config.toml
n_layer = 24
d_model = 256
n_head = 8
n_kv_head = 1
head_dim = 64
d_mlp = 704
vocab_size = 749
activation = "swiglu"
norm = "layernorm"
norm_place = "pre"
norm_eps = 1e-06
positions = "rope"
rope_base = 10000.0
rope_fraction = 0.75
qk_norm = true
attn_scale = 0.125
bias = "none"
tie_embeddings = false
parallel_block = false
init = "normal"
init_std_qkv = 0.0494
init_std_o = 0.0
init_std_up = 0.0494
init_std_down = 0.0
optimizer = "cautious_adamw"
lr = 0.00203
beta1 = 0.95
beta2 = 0.98
weight_decay = 0.16
lr_head = 0.0107
grad_clip = 1.0
warmup_steps = 343
schedule = "wsd"
decay_fraction = 0.907
decay_shape = "linear"
final_lr_fraction = 0.1
batch_tokens = 131072
seq_len = 2048
doc_mask = false
train_tokens = 625400000
steps = 4772
dataset = "wikipedia_en"
Each number is 128 + 32 x the weight over its row's rms, rounded and kept within 0 to 255. Layers, rows and columns count from 0. Numbers have three digits each. The size before them is the row's rms in percent of the matrix's.

# layer 5 MLP up, 704x256, rms 0.048, rows 167-181, columns 0-63
102:105057146123182172120150119134127123191083142121137164148089179097140129085131140135122156095124097123037144161086086137084189092103128161138062154134141056172134102170159147145100087105119138
046:092090176144218083118110169103131108119176077083110059089184132164136083146135141143120124179148137145150152129139114141152189172127142059087126100117104173125121127099099154140154106178116139
131:139182094086118098191156080127111144063117150131079133111124121150164112124064071135161145109086149189129162110115103122109124073125154171149105110132164115157138115152155106130093120131106095
102:118136145128157232132113157110177140127112162179140157098145158044119167137155150103092133144162113193132125148151129112138084133183082152127097136131125184144082122136087133120125115092077134
087:088133127176060150110139131153145152097151204136186107067149146138137126104105117084107175158122151027144092132184105181244178159095130133107199126135126090111183166105106160140082161122105125
094:138140152157095148131110168142101085179128111163069105171128113156119090140172146096165151141146110117161108139105181160135142157156149051103189151160112176072145112168126127147131056155111176
073:132190158115120204149175137186160111133142089130066096081105108142121111148125130168084123076191219102126112155154111139208119117146116182127131108139122123099094129124095143124121137084086120
097:127096125154138081157157098121135175111130163104168101107143078099145151185126066180110131102123180083083126170099122158117156123158120150127129063156118159109142143109174117189110093143138121
050:130102107138104148116152122156124136129092189082105079123000123096090140121101123251143150081149151132115144096207130118124117147118134145135114091218075100113121112162138122155119144082094081
095:098137132176112154097207146111159136106205114140135211115140202125156127111132142119114123229133061160103071116113188148160113045192092169140182169096125159168116170107109153109128114151127073
101:191143153074080097087117159105185101074142079128173127121138119122088034120112117076102087196091097143134092102090183148104071130076092137132146091148178127165083157162121124109177139079115074
069:090147130100082143127088165137117112148132150118069182132139105090109148136153145126126125170152120096194170108093159147129110117065071146187160115123112091104149157141152150115157147118096131
124:146084136142138133148094132154141122152133120160092115165155116115056190180135113144073125069155164127224156129126142159121105141109142096119078123121132144092137162067155179091120120118161117
121:080155103093102144080123136126114095142115062081096201145104136142119114100164148142145096134171146101139145121138106078073125137130152036185076099161175105118160100157117149124119164120150083
135:181065063102143143150172093115114108063122149128096191129153126130137121135102120113136092122059159159125098163087184121113099118126092126118116140157129088111114173132164106103117120118136122
# layer 5 MLP down (transposed), 704x256, rms 0.0423, rows 167-180, columns 0-63
107:152140101138132114156166160109153178182153067124130122159122206126137065161106128116112106101123127125077114064115103149168201147123104169152103082154080077121136190136143103073140118185179127
047:193150106126098104179118133116121162141109126141163104144130140134110119131144154142068142110153110104136084150174134100198084130135128116107122176176102107157099144131086097055170142187127115
138:191082159118124140109141137168153127171125121116162110132166053084070161159168140145086146112158178118167113154142099091087123168156095128104154173079105146104096137115098197117173153154152120
110:117152141157139185061140199133157141105135167132109088089140103127099097074128152118102163154130109140167131153144149113098112150153179125132119148067146122127142167109151210137101152094054110
091:160093056119167149086115153102133103144053097100104140120179124118187184151126101163136095087105177120155122140123145132076126105109151190094151175109113081139122184108099180116140141088128152
097:136128126113136131152098155122109130150149117129090164082168115101096166151139121123113155095115142145134135157081129076152071148137093112110130156127174165121152132139143159173140117105146171
076:146136126152163147166150120116177098110085122119103142121130193105151133097137139150115113138136096097101144149181116112114151124182156117100145167108088148176169124104116168076133127120128132
096:142188124105132121126119108090170209134210123098134135162103149108131133174133165145152104141121178114131138117085138135088108158133140140108148139122148072077124128166078175159145159122097103
054:159141103145146151113183088058099082149165154124111123077151146116120106105115095094111145154162094134107092160170102124118100098131105171129090163115115116127156097164127228112131155076149109
096:144130146175054131103188140154187101105134109119063149124132169153163154172135135116134128202119068176142116124140133149141113062185119105156159128070145121144148101088110148108115091152109080
101:112128175129157100139079198128151170146106153084152122125137098166148145129087198139098095051112101092132098138143115145145125146148136141092122144142110188161147127115129110125070102147084070
068:150131138184107117116138113114109150114167120132120174149110137101174098122159151107151125140130099066163097195132132112119106129148161161134081166148066135096176174148126172093114148114185096
122:078145168141118099171137148140136160153132112138110140133097203152109137102147116136177111149166090057117199112110126130112138166143111144126145137138155169117151134163145102079109133109109163
129:075107105123104092170164109119171111075109115111116125143094119173101100138174178126139149087163205106110138136138153132139104111135129086149088166094115157105155126120137165149123127097127040
# layer 5 MLP gate, 704x256, rms 0.049, rows 168-181, columns 0-63
043:118191092149123108123101154086098113151169105136138126161081115144132113085160076097081062157101138129145094140123165158146190121116142116138083140102104159117153138143118082141109173130107091
141:114134158147107175071146119143163178135145149114184097163140122109145206082146149130162186194168141133111129121112132087106132109149146172137144095088135133168090096115116169142113098136147133
106:098185111121185142145115108172114144111119143185152151161085189123157170119112129162148114117191151166150127155141090103101096088099063111156086099200161150072069124124108087135103136103143157
085:112110133127120147135148120133151108077127152160162144063182110079146185169112107129120198176111110068161147120128090140146111163099149109096208121137152069134129164124055141138116141178094120
092:135176134123126171105103121127103108170091085193104119145151119164135169105142150138130120170177134093154147132123212138133069177120089137127148073089095126068185168176118093111113148173151131
077:108121136089142105103097124165117146118127098123156124079115121164147137144151137127137112167152138193145076114192143106110146131119121215134176089142170097093131111150159079103137104218159090
099:108137093103143116132118140134123123138151137093193112132111085126139177180177182107149161086121092113169070175089171112056139125119114072183135061138214202133087138124135106193160105172187092
052:114135041120108143130147126120156139144046120137045097142113110179188123153075110133125110094123165131145082106121084124118171101135102116076106149164176121129074101098158127173138160098132109
099:092131103117133114170153121141080141087161110108079154187112132155197117095094166118203083175169111158133115159043203108115109048146118167144189141176169151135102161130145105154078091140130115
105:114175186116198160116199138141139100147083104089148126075143089106134151168130132124121118086126135140168118138123081103083163123121117156129104151100116095069139081114166109119092136087118086
066:112160170131099029104126070135107174134080129101150155134100131078072138155104147089147147107139130114119143111124118125142188119148158169077124139171156108146121131161128123170169082053122099
124:094133144155058137132145149113128145083103133069155129116158134122153131052078095161168156186112086092098099097127124125125128139177113116108118150145077185155121098185203103126092136158106153
120:156121089116079150058149121141088086141114169165162159145106147049113116142111171114099079172124110156151123129144143134156102091095082151137174086088086155127161087166170134125133138127105104
118:074150141082133116139164115133089139131085122156123095133098133127127143151144147160171129128174105110147143119134090123125155077081127158150142137136163125082143132137121093140073109115148191